config.yaml
num_hidden_layers: 9
hidden_size: 96
num_attention_heads: 3
num_key_value_heads: 3
head_dim: 32
intermediate_size: 256
vocab_size: 2048
hidden_act: "swiglu"
norm: "rmsnorm"
norm_place: "pre"
norm_eps: 1e-05
positions: "rope"
rope_theta: 10000.0
rope_fraction: 0.5
qk_norm: false
attn_scale: 0.177
bias: "none"
tie_word_embeddings: false
parallel_block: false
init: "trunc"
init_std_qkv: 0.0714
init_std_o: 0.0
init_std_up: 0.0714
init_std_down: 0.0
optimizer: "soap_variant"
learning_rate: 0.00617
beta1: 0.95
beta2: 0.95
weight_decay: 0.1
lr_head: 0.0132
max_grad_norm: 2.0
warmup_steps: 200
schedule: "wsd"
decay_fraction: 0.887
decay_shape: "linear"
final_lr_fraction: 0.0
batch_tokens: [32768, 65536, 98304]
max_seq_len: 1024
doc_mask: false
train_tokens: 147900000
max_steps: 2485
dataset: "wikipedia_en"
Each number is 200 + 20 x the weight over the matrix's rms, rounded and kept within 0 to 999. Layers, rows and columns count from 0.

# layer 4 MLP up, 256x96, rms 0.149, rows 188-212, columns 0-95
179,250,184,208,190,200,189,211,183,193,178,242,214,194,221,175,197,213,192,215,200,223,208,202,180,201,216,180,204,181,209,212,213,173,200,216,222,190,236,189,218,184,158,182,167,196,213,168,191,212,182,188,203,199,209,198,199,151,174,201,216,219,248,204,252,168,196,209,182,210,189,171,216,203,172,189,194,238,174,197,194,219,218,201,213,188,218,188,217,211,224,188,206,191,201,222
178,146,187,223,179,230,242,199,157,177,212,190,219,196,199,190,188,192,207,176,238,208,228,185,210,193,186,230,203,224,221,201,183,204,176,219,190,203,194,180,182,171,190,171,195,223,198,204,216,215,191,224,204,214,229,227,219,204,232,173,183,170,186,197,173,189,137,202,187,187,211,189,212,201,210,190,223,193,230,178,210,245,218,212,244,190,213,202,189,195,185,164,233,208,180,193
201,245,189,215,227,242,210,165,217,182,202,202,205,188,248,191,214,189,227,193,197,226,194,191,218,239,225,214,205,186,191,185,172,198,172,216,204,217,209,217,176,191,161,187,189,174,203,154,192,193,203,210,163,164,225,241,194,236,207,228,202,197,223,198,217,225,215,190,160,186,212,174,210,200,225,154,225,217,208,196,204,207,219,226,186,189,198,194,217,233,178,249,239,203,232,209
199,208,197,207,204,233,167,194,220,197,202,225,175,216,196,200,226,173,208,197,210,182,193,184,220,209,192,227,194,193,233,230,184,203,211,165,174,155,217,186,169,203,200,203,226,257,221,164,229,217,207,190,198,202,235,227,244,189,172,210,195,172,183,248,209,180,187,212,194,208,199,202,181,225,226,186,173,233,209,189,226,195,223,204,217,219,240,173,164,218,203,202,193,251,216,200
192,211,176,162,213,202,239,204,172,190,240,220,165,227,194,178,200,236,203,210,199,189,207,225,193,181,181,204,206,206,195,178,196,214,193,162,201,208,209,210,214,213,218,220,185,232,186,200,192,170,223,234,189,178,221,199,176,193,207,208,241,223,205,205,221,217,176,216,163,190,196,212,185,200,208,241,214,233,221,184,223,200,212,171,217,170,191,188,197,202,220,203,192,209,219,179
166,237,217,167,177,178,197,217,178,204,202,191,228,207,209,223,198,209,224,206,195,211,203,198,171,183,207,212,204,170,222,193,192,213,148,181,190,230,228,247,192,131,165,189,210,222,174,191,201,220,154,163,191,197,229,213,192,156,226,227,199,201,215,188,191,187,211,221,215,236,213,129,153,219,217,231,216,209,182,182,232,209,186,203,192,183,205,188,209,172,211,190,194,226,186,216
214,182,229,231,200,193,172,206,193,215,179,172,183,202,214,185,165,209,222,215,215,199,194,217,199,181,187,182,172,191,200,189,183,203,234,207,180,211,223,237,191,214,194,194,200,178,201,208,220,181,190,212,204,178,154,161,199,204,186,162,204,195,220,188,178,194,197,206,191,194,179,195,198,211,193,193,214,196,163,197,210,186,187,182,172,201,185,220,207,212,209,204,216,190,208,188
215,215,228,192,169,190,212,201,194,233,165,201,172,179,202,225,199,197,180,212,190,226,209,220,137,207,216,226,196,197,242,207,174,199,192,208,201,176,198,203,215,183,225,241,242,214,177,184,205,216,213,241,180,207,197,195,189,218,196,196,190,225,187,194,203,169,219,207,210,194,180,224,237,221,165,232,188,159,191,210,199,213,217,203,200,158,198,156,210,231,230,190,180,175,182,250
208,207,205,201,211,209,235,200,178,218,194,220,215,218,220,221,188,209,234,188,166,142,200,196,180,191,220,188,210,201,226,181,199,176,213,184,200,172,164,215,212,191,179,188,183,176,194,189,197,197,205,182,198,152,198,212,183,207,206,170,227,190,210,189,212,201,233,195,199,193,243,195,185,202,195,204,213,205,214,172,168,244,211,184,234,199,246,210,224,172,181,237,236,221,178,194
199,203,199,186,205,206,215,188,212,215,227,225,211,226,183,213,191,222,198,228,183,177,208,215,223,210,215,152,209,190,169,193,203,219,196,173,208,190,171,221,193,221,169,196,164,219,197,218,192,229,154,184,195,217,209,196,189,206,200,208,195,170,223,199,227,238,223,218,202,196,203,198,190,184,188,211,209,193,196,189,181,194,209,212,215,224,244,192,185,219,183,196,190,199,219,196
217,187,144,199,200,209,217,207,187,207,227,187,169,233,196,191,169,188,246,207,189,222,213,189,222,223,197,190,192,217,193,211,208,191,187,218,222,243,194,229,173,250,224,239,170,235,203,189,198,177,197,190,189,222,204,176,211,182,196,195,198,191,207,215,189,170,184,207,164,196,214,209,209,190,209,193,204,174,214,191,220,174,202,218,199,192,206,162,183,198,192,187,179,200,166,218
175,181,231,206,188,183,188,207,191,215,194,180,218,189,194,187,198,220,203,200,190,212,245,199,233,212,205,221,211,194,209,209,171,192,147,222,218,226,210,214,195,203,167,204,171,226,209,194,197,218,186,243,162,182,165,207,219,209,204,189,191,191,169,195,203,208,195,201,203,192,194,193,201,212,207,202,194,177,231,214,202,151,211,208,199,206,195,193,208,181,200,167,203,208,184,175
181,204,174,205,190,211,187,268,186,201,205,190,213,206,208,212,187,186,187,208,218,195,197,229,206,190,188,210,222,218,188,200,168,209,217,213,218,183,196,208,200,209,229,195,227,226,173,176,210,196,212,238,211,197,230,196,194,227,171,221,185,181,209,201,212,175,209,227,200,176,234,178,186,179,216,203,125,213,142,185,185,171,193,215,198,244,209,187,182,200,199,212,204,195,205,205
184,202,192,210,202,177,214,215,206,195,228,184,200,173,229,197,205,184,193,181,198,211,220,249,170,198,202,191,173,191,239,186,214,186,191,202,183,218,219,235,205,176,202,208,193,232,185,179,211,203,175,163,173,191,189,193,201,194,224,209,210,205,208,203,211,209,225,238,193,217,197,194,220,218,188,204,220,230,170,182,201,184,198,223,189,236,227,172,210,234,199,178,166,167,199,173
205,236,208,191,210,196,189,195,215,225,188,184,203,188,210,176,183,177,171,210,196,207,197,222,230,191,217,174,187,178,190,171,189,199,197,180,164,234,206,207,187,210,201,206,197,191,179,231,199,165,195,196,195,245,228,184,202,190,194,200,198,227,198,195,185,184,205,250,202,184,174,210,227,245,247,187,206,185,220,184,221,194,179,179,184,177,213,218,175,183,207,213,211,178,191,226
184,161,187,210,206,195,227,219,207,229,219,217,156,242,182,183,195,200,196,166,191,196,204,200,192,173,174,193,162,209,230,192,194,203,199,174,199,244,207,235,209,211,225,173,215,231,209,223,161,214,184,228,191,215,197,183,163,198,175,216,185,179,189,221,192,197,213,223,211,182,206,187,208,223,186,224,197,207,241,194,185,160,197,219,181,193,215,168,190,190,224,203,211,180,184,184
181,236,225,194,201,209,175,199,183,229,178,222,227,167,201,176,209,217,188,203,241,188,193,168,219,191,199,209,202,233,180,210,166,193,195,196,227,183,220,220,189,233,211,202,206,211,189,227,161,208,182,191,212,199,195,188,211,218,168,192,221,206,230,207,185,215,209,218,200,220,195,215,216,211,216,227,172,196,184,201,229,226,204,200,178,193,223,194,212,198,192,198,202,179,209,180
231,232,194,175,199,223,204,236,183,231,187,182,229,196,191,208,218,214,207,172,192,206,198,227,201,196,244,231,188,196,203,211,199,205,215,228,227,216,205,211,203,177,238,239,194,222,207,208,176,184,174,227,204,223,221,235,239,180,208,174,214,199,194,192,155,194,171,190,239,189,178,197,192,183,232,200,185,196,178,211,183,194,169,174,217,162,196,225,199,174,189,236,211,198,211,186
170,196,174,194,190,168,191,246,207,164,215,197,220,257,182,209,204,177,228,239,167,220,197,190,212,203,224,182,217,211,219,220,224,203,230,219,202,175,192,187,192,197,198,192,184,190,207,170,191,199,227,198,168,221,227,225,175,165,169,189,182,171,168,187,199,219,207,208,240,195,191,218,205,188,171,202,160,218,231,198,211,190,163,200,204,162,184,216,190,196,195,215,212,215,153,218
169,203,200,178,223,195,192,193,181,195,193,200,221,158,216,197,199,200,231,242,193,184,188,189,206,219,186,212,176,195,206,172,233,179,198,173,171,186,206,166,237,175,167,203,217,187,188,185,183,188,182,213,220,203,176,196,187,203,208,242,182,195,185,227,204,182,205,193,213,244,213,166,213,214,207,185,177,191,210,224,171,235,169,203,156,218,220,184,208,225,184,187,157,220,203,191
167,201,219,187,195,184,243,168,188,211,211,194,201,191,180,249,192,197,195,217,183,208,204,184,199,156,223,187,228,208,190,203,204,187,170,223,204,202,164,214,209,201,213,188,188,197,200,193,184,195,206,222,158,178,207,188,203,184,200,207,228,249,169,179,186,150,198,215,197,194,184,222,203,177,178,213,200,214,177,169,229,222,215,207,203,216,221,166,177,206,209,236,215,182,211,202
170,165,214,195,206,184,202,193,193,181,202,184,219,164,185,185,202,199,206,205,236,201,186,196,201,183,208,184,210,182,246,186,164,170,176,213,227,210,198,216,224,215,193,186,180,224,203,216,216,183,222,168,195,219,152,185,230,218,227,158,209,218,195,206,186,179,197,229,215,214,184,170,183,235,249,233,215,228,157,214,198,225,138,183,208,202,216,206,231,200,203,166,151,192,189,208
238,201,211,184,206,142,194,220,227,199,217,211,182,192,186,195,198,269,191,196,187,170,213,163,239,211,202,180,218,201,159,190,242,193,199,204,210,214,216,192,211,213,226,163,230,205,171,191,169,208,194,173,187,187,171,178,223,217,153,197,202,221,167,192,209,228,186,233,212,195,192,213,187,209,219,191,191,159,221,166,228,190,207,154,195,204,157,200,200,176,182,216,226,182,208,207
221,219,181,201,175,220,209,170,201,192,172,220,204,199,192,215,217,225,232,204,178,165,219,225,219,197,184,189,183,178,214,188,231,209,202,227,189,186,225,197,237,169,203,182,197,199,185,208,231,209,221,221,178,188,225,212,185,172,205,239,182,188,220,188,194,224,209,203,207,237,181,198,203,212,196,204,205,204,204,228,181,231,210,180,193,214,199,192,193,253,187,195,224,214,215,186
199,208,202,231,185,168,194,189,159,217,213,204,218,197,181,206,219,199,202,186,212,233,209,225,185,232,211,178,183,192,182,173,204,189,184,188,234,220,193,213,206,218,210,214,167,192,195,209,162,178,197,203,209,194,221,203,189,151,222,190,190,204,208,205,204,225,196,206,206,185,205,227,191,222,205,222,203,227,206,195,181,204,211,172,201,166,210,199,201,204,182,194,207,216,217,221
# layer 4 MLP down (transposed), 256x96, rms 0.144, rows 188-211, columns 0-95
212,193,196,223,201,191,181,273,170,202,220,209,237,177,182,217,180,226,216,213,222,222,164,210,202,201,189,231,204,145,187,189,196,212,186,202,197,206,195,215,245,200,233,175,198,191,180,186,215,189,197,194,179,190,208,214,180,240,198,190,200,223,245,242,237,211,218,213,189,201,175,244,192,198,189,190,212,234,182,201,218,204,175,188,229,226,207,178,172,209,210,237,223,187,191,199
231,159,187,214,201,242,213,209,158,199,199,196,201,193,213,192,152,210,209,172,221,195,209,201,214,205,197,215,171,181,200,166,239,196,189,244,231,169,186,182,214,220,223,222,237,226,198,204,207,148,238,197,191,199,231,185,169,203,193,207,159,218,218,199,240,212,171,234,181,171,225,183,200,199,178,214,169,206,213,215,226,200,194,181,186,239,199,206,203,194,201,182,202,175,199,174
225,219,234,183,197,230,207,197,159,253,190,205,197,211,189,204,200,184,195,188,202,225,226,223,190,222,190,165,193,203,203,224,196,191,265,170,236,203,189,182,196,226,199,181,221,172,189,259,211,195,226,207,238,181,196,201,196,197,210,199,177,184,197,189,205,234,189,202,223,170,213,228,209,204,202,196,202,177,236,183,220,187,171,210,220,204,185,242,201,219,212,222,206,219,193,223
189,243,225,211,191,204,177,241,208,208,224,193,200,206,218,213,183,235,215,189,226,253,219,206,198,198,227,186,228,196,240,178,231,169,211,179,200,206,205,205,140,179,190,185,188,193,200,216,197,155,161,200,203,197,196,209,218,225,186,232,183,191,192,196,175,207,217,234,220,191,224,186,161,212,253,171,180,207,223,198,223,181,233,216,160,161,184,176,201,206,210,179,229,235,190,187
196,201,196,175,179,197,219,237,180,267,196,179,224,202,214,208,225,177,184,215,194,206,206,219,175,224,215,191,198,186,219,186,176,209,162,198,196,220,184,193,175,231,213,212,221,220,177,226,205,217,201,161,202,233,200,234,219,242,204,153,195,189,190,211,215,227,192,220,208,236,196,178,209,207,210,217,218,224,187,199,159,187,214,167,197,228,189,218,228,209,193,206,194,212,203,211
225,213,200,188,221,212,187,206,150,213,192,209,197,236,217,205,214,163,168,210,204,206,201,214,190,224,213,213,210,194,202,156,216,203,203,183,206,149,212,199,167,180,179,224,200,190,209,201,198,203,172,207,245,229,228,209,170,179,188,220,171,184,221,153,178,240,192,170,199,200,167,156,167,249,194,168,225,215,197,224,193,173,215,178,182,199,179,166,193,197,174,176,190,230,184,221
208,206,173,197,207,216,174,189,189,171,225,182,248,170,198,213,189,224,206,207,172,193,204,197,193,217,186,193,187,211,207,220,212,164,192,179,214,191,185,199,206,198,185,220,173,219,192,204,225,226,159,227,178,223,224,228,236,178,169,190,165,206,213,208,227,224,187,181,235,187,196,197,215,216,189,195,216,176,214,190,206,187,226,182,197,212,212,198,175,192,236,193,198,176,233,219
203,169,222,199,220,202,222,206,188,204,193,189,163,189,148,198,166,210,217,194,191,204,212,179,215,177,165,198,188,211,204,206,230,166,198,198,172,211,186,183,205,186,173,205,169,201,199,193,217,175,242,188,185,231,203,184,193,209,210,179,219,187,241,247,171,178,200,170,229,234,223,214,212,161,199,185,205,196,189,208,223,198,192,169,150,185,198,187,216,172,209,232,200,192,175,215
205,222,219,211,171,190,225,231,200,197,219,192,153,233,193,244,209,219,237,175,197,198,182,163,187,199,181,208,196,228,158,164,211,171,232,179,171,205,174,221,208,181,226,187,191,194,204,167,180,207,230,185,208,217,190,177,183,147,249,196,230,199,187,198,183,208,192,192,226,184,180,208,188,229,223,181,173,198,206,178,191,215,182,197,220,206,201,196,231,184,172,214,203,208,196,192
197,202,188,210,194,213,191,183,194,210,193,193,192,202,210,183,197,201,181,187,228,195,220,198,185,187,207,220,167,183,199,208,199,201,212,174,192,184,202,227,198,164,192,188,194,188,229,182,203,185,204,208,215,191,203,178,210,201,199,204,189,217,189,208,166,217,209,200,219,218,162,207,198,208,209,184,203,205,193,207,206,175,223,201,177,210,205,225,174,200,193,182,207,220,199,178
221,168,198,215,201,221,220,194,207,207,214,209,208,201,177,200,188,217,195,198,175,194,199,173,220,196,200,167,200,222,190,163,232,216,197,239,213,236,194,166,217,234,185,175,165,169,188,183,252,198,211,237,168,245,191,183,207,225,224,222,204,201,197,196,189,195,179,160,180,187,216,164,213,169,191,140,217,166,199,190,211,203,209,190,199,209,221,220,183,223,169,215,214,200,206,210
200,213,189,194,189,205,214,230,195,187,202,204,206,212,189,200,198,181,202,200,210,215,203,185,219,196,191,188,218,252,231,187,195,184,222,215,207,199,210,205,201,205,226,241,213,191,183,197,214,215,186,212,190,215,192,208,192,199,187,183,211,176,206,190,216,220,210,230,201,184,195,195,216,210,198,213,199,192,192,179,206,216,204,176,210,220,210,191,219,213,193,223,209,197,198,201
216,209,191,193,232,191,201,203,201,196,163,200,182,228,191,216,200,194,205,239,201,147,185,182,181,194,184,227,223,206,202,190,208,200,167,226,207,211,212,184,180,209,170,139,219,185,225,218,226,208,199,183,164,213,186,191,181,197,198,207,209,176,196,187,207,209,161,190,225,190,190,200,223,205,176,213,222,206,222,190,212,166,201,229,218,161,233,170,205,205,240,208,218,190,179,186
179,192,179,181,201,205,203,196,209,201,162,184,222,186,186,225,211,164,218,221,195,175,197,212,219,194,198,163,186,192,227,222,200,177,188,195,225,246,192,175,202,209,209,213,219,192,237,210,186,176,186,221,205,249,174,209,223,203,223,176,201,182,221,219,211,157,227,185,173,182,197,220,184,196,201,161,218,186,200,202,213,228,203,151,211,197,208,186,198,221,210,220,163,197,224,208
200,173,203,183,223,168,256,196,207,199,198,203,180,187,201,198,171,211,204,182,220,197,179,213,231,211,200,216,195,209,200,217,184,237,184,202,199,206,209,230,197,191,248,192,234,220,232,189,207,177,223,186,188,210,195,209,222,174,217,206,213,223,198,203,201,226,175,183,194,227,179,238,181,217,197,198,209,186,216,216,211,180,201,178,216,166,212,196,209,203,202,209,213,201,164,243
221,175,196,181,210,184,207,162,235,218,208,208,181,196,199,170,217,200,183,213,180,162,182,213,223,215,210,207,205,207,242,211,189,206,161,202,175,193,198,206,207,185,235,220,236,195,212,174,215,202,177,225,194,232,232,196,224,186,194,166,203,239,164,188,248,220,183,170,173,198,170,191,195,225,207,194,196,221,205,207,218,211,237,177,177,195,222,187,188,191,189,230,183,193,178,229
200,157,186,203,174,210,192,207,221,191,186,187,187,177,204,196,187,226,218,200,172,183,203,201,184,214,192,204,174,195,197,230,237,197,209,200,181,196,219,193,220,173,199,210,186,198,213,178,232,202,183,190,212,187,200,181,200,192,208,188,188,202,171,204,192,185,183,180,213,210,183,206,192,179,205,198,211,185,180,208,199,198,209,185,201,195,178,215,181,226,219,210,194,196,170,190
181,186,174,204,197,220,193,175,194,191,196,221,218,214,208,221,191,247,198,165,165,202,185,160,212,215,191,207,202,208,245,198,198,202,171,194,236,183,208,201,160,204,203,192,172,215,202,227,184,236,196,215,201,175,186,200,177,219,188,204,193,217,226,236,210,184,183,209,172,209,191,214,171,220,178,171,215,213,212,179,201,219,222,236,188,218,211,199,205,209,233,192,223,195,199,231
181,197,214,164,174,160,211,169,176,216,187,230,194,214,220,220,217,213,184,196,181,203,218,205,195,202,229,206,211,200,176,203,172,208,188,196,194,201,187,184,187,190,218,219,226,187,182,180,189,182,243,177,177,216,195,213,200,232,248,199,217,182,236,189,204,178,179,193,229,211,155,212,175,162,181,191,221,178,190,178,233,178,160,221,201,181,193,263,217,189,213,205,176,207,212,168
214,216,224,220,207,147,223,188,189,214,219,201,216,198,192,223,230,189,190,204,222,173,183,214,177,224,176,208,172,206,211,213,194,205,198,200,180,217,188,180,210,221,224,237,200,214,192,207,187,240,226,189,220,210,149,214,205,154,188,210,181,194,192,186,187,153,166,212,204,213,215,208,183,222,215,172,183,222,216,184,199,200,192,231,225,184,166,210,173,183,223,183,190,203,188,193
201,197,184,210,177,181,204,180,205,199,226,189,197,211,203,174,226,185,235,218,197,199,216,200,232,188,205,224,214,199,203,197,196,192,176,217,186,144,179,204,192,210,174,203,183,201,196,235,211,200,202,192,193,204,177,201,173,215,189,177,231,199,198,200,200,204,194,165,191,168,241,222,203,171,185,217,204,207,221,164,166,217,183,194,227,194,168,200,185,213,201,207,222,196,202,232
176,172,209,214,220,200,219,188,178,160,198,195,199,170,190,146,229,222,169,226,226,203,195,208,195,201,179,186,184,222,225,191,221,163,191,190,200,242,216,191,206,227,216,184,213,206,159,217,184,185,181,213,196,222,198,213,255,182,207,202,158,182,179,214,157,190,223,190,185,227,168,183,208,199,224,193,253,219,145,198,184,178,234,164,155,216,219,216,191,178,212,174,207,171,175,164
187,145,199,207,201,186,203,242,196,187,220,218,162,183,223,225,210,228,212,189,230,175,173,211,209,181,185,172,193,221,195,194,214,146,176,205,194,179,202,194,210,201,180,230,233,207,174,195,172,208,223,202,194,191,163,192,209,211,188,191,191,183,180,186,223,207,211,218,198,207,187,214,179,208,244,187,219,178,201,201,207,179,227,190,197,221,170,229,199,182,200,221,212,177,196,176
168,197,228,200,227,204,219,194,184,185,198,195,211,193,215,176,164,166,195,204,208,207,218,151,201,227,193,230,195,227,214,233,185,170,214,197,197,195,194,189,199,229,201,200,197,188,217,171,206,213,172,201,204,184,161,175,244,237,220,197,226,174,211,179,171,175,196,195,191,217,198,187,190,193,198,197,208,209,191,206,218,181,210,198,197,197,186,214,200,183,240,193,154,197,190,211
# layer 4 MLP gate, 256x96, rms 0.147, rows 189-212, columns 0-95
196,209,250,193,189,156,173,231,199,161,195,180,187,177,211,199,182,208,201,216,214,244,167,184,178,178,217,221,169,170,208,167,211,215,183,209,199,197,201,210,232,193,185,209,193,212,206,172,200,232,219,210,196,207,169,212,171,225,197,231,233,179,197,214,166,178,240,192,176,219,225,203,210,206,200,206,184,208,176,198,240,179,212,216,181,193,213,231,179,168,177,174,159,212,187,191
211,178,171,176,162,244,167,214,230,185,201,194,197,217,188,209,190,214,151,189,180,197,164,207,220,194,164,189,184,179,185,214,212,213,215,222,214,200,184,175,211,214,206,201,194,192,164,238,210,194,196,230,218,209,180,224,201,202,166,214,222,176,197,211,200,219,218,195,216,212,188,171,203,212,166,228,186,232,203,226,189,211,193,179,194,220,184,180,184,173,180,174,154,203,204,186
213,203,219,184,193,210,175,226,164,237,173,201,181,206,212,219,197,212,199,202,206,196,212,194,168,166,204,226,172,202,230,202,235,187,228,179,179,196,215,199,168,215,186,263,199,195,240,187,240,178,208,196,179,232,212,215,231,162,194,179,238,187,207,210,225,172,193,208,240,220,232,208,183,208,222,236,194,197,195,196,237,185,209,200,209,210,215,196,227,204,231,210,164,191,215,167
188,202,186,183,244,188,178,201,221,229,169,192,215,204,205,163,190,193,228,233,218,252,205,189,173,219,212,232,170,255,214,201,200,190,204,215,206,172,201,205,160,216,186,201,188,201,202,182,207,178,214,234,209,203,172,188,253,208,177,176,210,210,204,216,200,212,253,209,192,195,206,203,187,211,217,213,196,189,219,184,208,180,165,227,200,216,192,174,195,154,189,218,232,183,172,202
238,217,166,212,175,217,135,201,235,208,189,159,218,207,193,190,155,219,219,193,202,214,175,201,188,156,233,203,187,225,198,206,184,191,247,226,212,217,175,182,193,220,202,167,169,181,221,204,217,187,185,178,154,200,195,196,206,188,215,206,201,182,203,197,184,190,211,207,174,170,216,203,195,181,203,212,221,167,211,195,229,195,186,214,178,243,189,262,174,185,166,231,186,197,171,176
223,216,196,211,168,226,180,216,182,182,224,220,231,165,224,230,183,201,223,198,183,193,224,210,212,204,193,199,171,219,202,191,194,200,212,207,166,191,219,194,180,208,178,219,194,204,210,204,220,228,177,161,193,163,207,233,204,202,204,223,228,228,198,204,199,201,204,198,233,155,215,171,209,195,180,223,199,181,202,170,227,182,213,187,185,179,196,212,171,186,201,182,195,197,183,204
198,167,201,234,207,196,257,195,220,171,201,186,196,208,179,206,209,247,190,229,186,197,206,204,233,207,196,181,179,216,167,229,216,190,184,206,208,178,188,220,229,220,169,190,171,221,217,171,203,188,233,199,189,236,193,197,195,175,200,163,191,170,224,214,168,176,211,198,208,200,195,165,216,170,240,206,207,169,188,224,223,183,193,178,186,176,182,161,182,168,179,202,219,200,195,206
170,201,160,213,193,171,177,227,219,208,192,201,211,212,223,181,148,209,176,189,245,191,205,203,191,210,190,184,170,224,222,205,205,222,209,184,166,226,192,213,189,215,175,192,209,200,165,216,175,164,185,200,205,200,236,178,225,207,162,210,211,181,175,190,207,191,222,215,189,192,215,202,228,205,189,188,209,182,203,201,257,199,211,233,206,215,242,179,167,204,197,206,170,203,182,181
186,196,181,189,205,185,215,209,212,218,213,189,181,209,189,206,177,167,208,210,177,188,175,184,223,242,175,165,222,207,181,198,196,189,182,205,195,211,168,215,199,236,219,241,192,221,201,209,216,208,172,183,193,200,186,173,245,222,204,197,218,184,218,233,203,204,193,195,192,177,216,203,194,210,205,195,206,186,192,226,229,204,201,195,219,187,208,203,200,181,199,217,212,195,164,220
197,207,225,230,173,239,206,179,187,249,193,162,169,200,186,214,160,182,232,244,198,177,224,174,167,235,171,201,181,218,157,240,216,205,226,195,198,232,209,204,197,236,165,191,223,222,210,199,216,214,194,203,192,158,178,200,184,229,221,224,216,213,204,235,187,221,205,207,189,204,221,204,194,181,183,217,197,181,174,223,218,187,191,181,204,177,193,224,208,217,177,206,211,206,218,202
175,217,186,201,201,201,213,222,197,216,190,225,197,214,184,194,211,219,200,206,231,188,174,184,180,194,217,220,234,213,209,176,172,175,188,203,207,214,222,200,211,206,196,210,189,229,193,193,237,239,201,211,182,225,213,197,178,202,207,205,198,202,210,219,183,225,186,215,213,181,186,204,194,202,186,211,181,192,175,189,214,206,227,182,168,192,190,181,201,168,191,211,183,165,221,232
192,200,189,218,205,183,205,165,160,205,232,174,171,176,212,203,180,213,196,195,195,213,205,236,222,207,190,225,179,198,223,194,154,230,186,209,189,181,171,211,215,225,180,191,215,179,199,177,179,212,165,232,191,215,207,218,212,218,187,200,186,185,207,202,250,200,205,207,187,159,193,168,219,209,214,207,210,204,194,197,171,217,208,169,192,218,175,217,184,213,214,181,177,199,180,195
184,155,197,229,217,202,208,209,224,209,215,203,186,241,200,203,205,210,164,205,243,187,192,213,206,218,216,245,187,224,243,206,229,211,196,196,164,220,215,226,206,220,197,201,190,201,225,193,168,162,216,211,225,194,183,217,217,189,187,198,214,225,226,216,214,209,212,184,168,201,223,199,196,180,182,163,192,208,185,226,220,222,209,200,207,208,185,191,189,233,218,215,159,166,191,179
183,170,191,211,216,181,205,206,198,190,193,208,236,198,168,208,199,207,237,197,228,190,218,198,169,220,180,246,193,235,208,217,215,214,188,207,210,190,183,200,222,195,227,199,193,218,204,176,192,203,202,189,214,185,216,194,178,236,206,228,189,217,188,228,208,193,183,174,214,234,199,184,171,213,154,218,233,216,162,222,216,190,209,254,187,160,200,179,192,239,199,225,188,215,214,196
194,181,211,185,219,215,217,206,241,212,207,194,166,190,172,183,210,217,179,204,204,232,187,204,184,194,217,205,198,210,220,185,192,194,187,171,221,177,265,177,186,201,191,201,197,169,195,171,197,184,172,205,193,200,166,227,225,179,196,150,192,221,192,181,238,163,214,185,212,197,215,201,217,197,193,182,164,228,179,209,199,200,268,203,209,187,219,183,184,202,202,198,179,189,172,242
198,193,201,203,220,213,186,215,225,203,209,212,218,175,208,215,218,218,193,190,210,193,199,175,207,215,218,190,230,178,205,185,199,220,209,177,197,164,225,195,184,177,170,223,214,194,215,199,191,214,206,168,188,185,195,196,189,193,211,179,209,206,202,195,207,197,191,154,220,179,168,188,217,222,179,207,203,204,197,210,192,193,213,187,183,209,224,201,200,198,218,211,186,201,188,226
219,194,256,215,194,238,208,197,214,201,221,184,214,212,193,187,196,205,183,219,199,194,197,225,198,190,245,195,207,197,133,205,189,191,214,216,204,175,186,190,184,163,153,217,175,179,195,183,205,174,226,200,202,207,172,193,227,158,215,157,186,210,232,187,202,177,198,159,189,217,243,186,182,178,206,214,206,186,163,211,190,208,186,190,177,203,207,187,180,205,193,216,208,219,220,187
196,200,184,197,206,218,171,216,227,189,188,181,182,215,189,195,187,180,182,188,189,244,206,188,211,213,197,169,184,148,219,234,189,212,181,194,216,180,202,178,206,179,186,191,179,224,197,157,221,160,174,209,216,178,220,233,243,190,204,219,198,197,193,206,215,165,238,165,194,219,228,155,228,184,200,221,218,212,212,220,185,183,220,238,197,196,199,198,189,206,178,189,215,222,218,193
195,212,197,218,208,221,183,197,228,219,186,232,209,204,188,195,194,180,145,219,206,164,201,208,181,216,188,193,202,205,143,215,202,186,223,225,181,161,188,208,149,171,163,185,210,182,185,193,167,180,253,222,173,205,184,197,213,204,183,169,168,250,188,222,209,213,179,204,188,216,211,153,205,189,210,195,178,219,221,221,224,196,178,208,194,199,195,193,202,216,260,186,223,197,196,181
180,205,182,205,202,222,215,194,202,213,153,225,183,178,199,208,203,205,229,204,183,214,181,183,219,190,191,208,195,199,217,240,175,216,240,177,169,215,189,227,187,183,196,190,198,185,230,206,208,199,176,178,181,210,202,196,228,196,205,179,202,202,221,244,191,198,201,208,178,194,195,176,206,164,171,213,193,191,187,205,202,187,186,183,189,194,231,224,177,234,191,205,193,174,194,197
215,221,202,186,224,272,199,190,214,195,183,179,181,232,224,198,160,193,220,244,193,194,206,193,198,192,180,207,190,198,221,217,186,248,229,183,212,243,209,209,178,229,214,203,229,140,191,178,219,176,176,218,209,223,204,249,197,232,210,175,187,185,216,196,192,157,213,199,230,187,211,195,199,200,208,193,208,201,230,198,203,208,201,219,186,251,212,211,184,185,167,182,186,155,177,186
155,177,187,223,214,217,191,181,200,226,157,179,184,177,176,217,196,197,192,220,166,211,187,146,175,198,226,186,221,242,207,195,146,187,246,239,175,219,212,243,200,213,181,201,221,200,202,183,196,218,195,225,202,215,212,204,219,233,180,201,207,225,246,195,184,180,194,166,204,196,214,209,211,180,218,223,226,191,181,203,224,176,189,206,182,155,210,186,212,190,187,168,194,181,212,197
176,207,163,170,210,216,190,202,228,160,202,201,190,207,176,201,195,202,196,201,213,228,199,208,193,179,232,226,194,179,208,162,165,188,228,213,173,222,163,220,188,194,191,247,224,194,213,168,191,162,212,200,225,180,211,173,204,198,219,201,215,224,217,177,208,188,192,206,188,216,193,171,198,160,180,188,212,218,203,194,174,167,216,196,191,186,174,199,195,155,178,224,178,184,236,212
196,239,219,181,215,214,205,233,202,189,184,214,213,181,169,200,226,194,206,230,228,210,230,210,210,206,184,202,233,203,228,228,187,183,187,201,187,189,226,221,169,206,209,226,214,211,212,201,210,187,190,189,197,195,168,197,204,222,210,189,160,214,183,218,199,237,186,197,179,194,204,211,235,200,225,205,218,223,210,215,222,191,198,217,219,201,168,184,170,215,234,214,225,206,173,185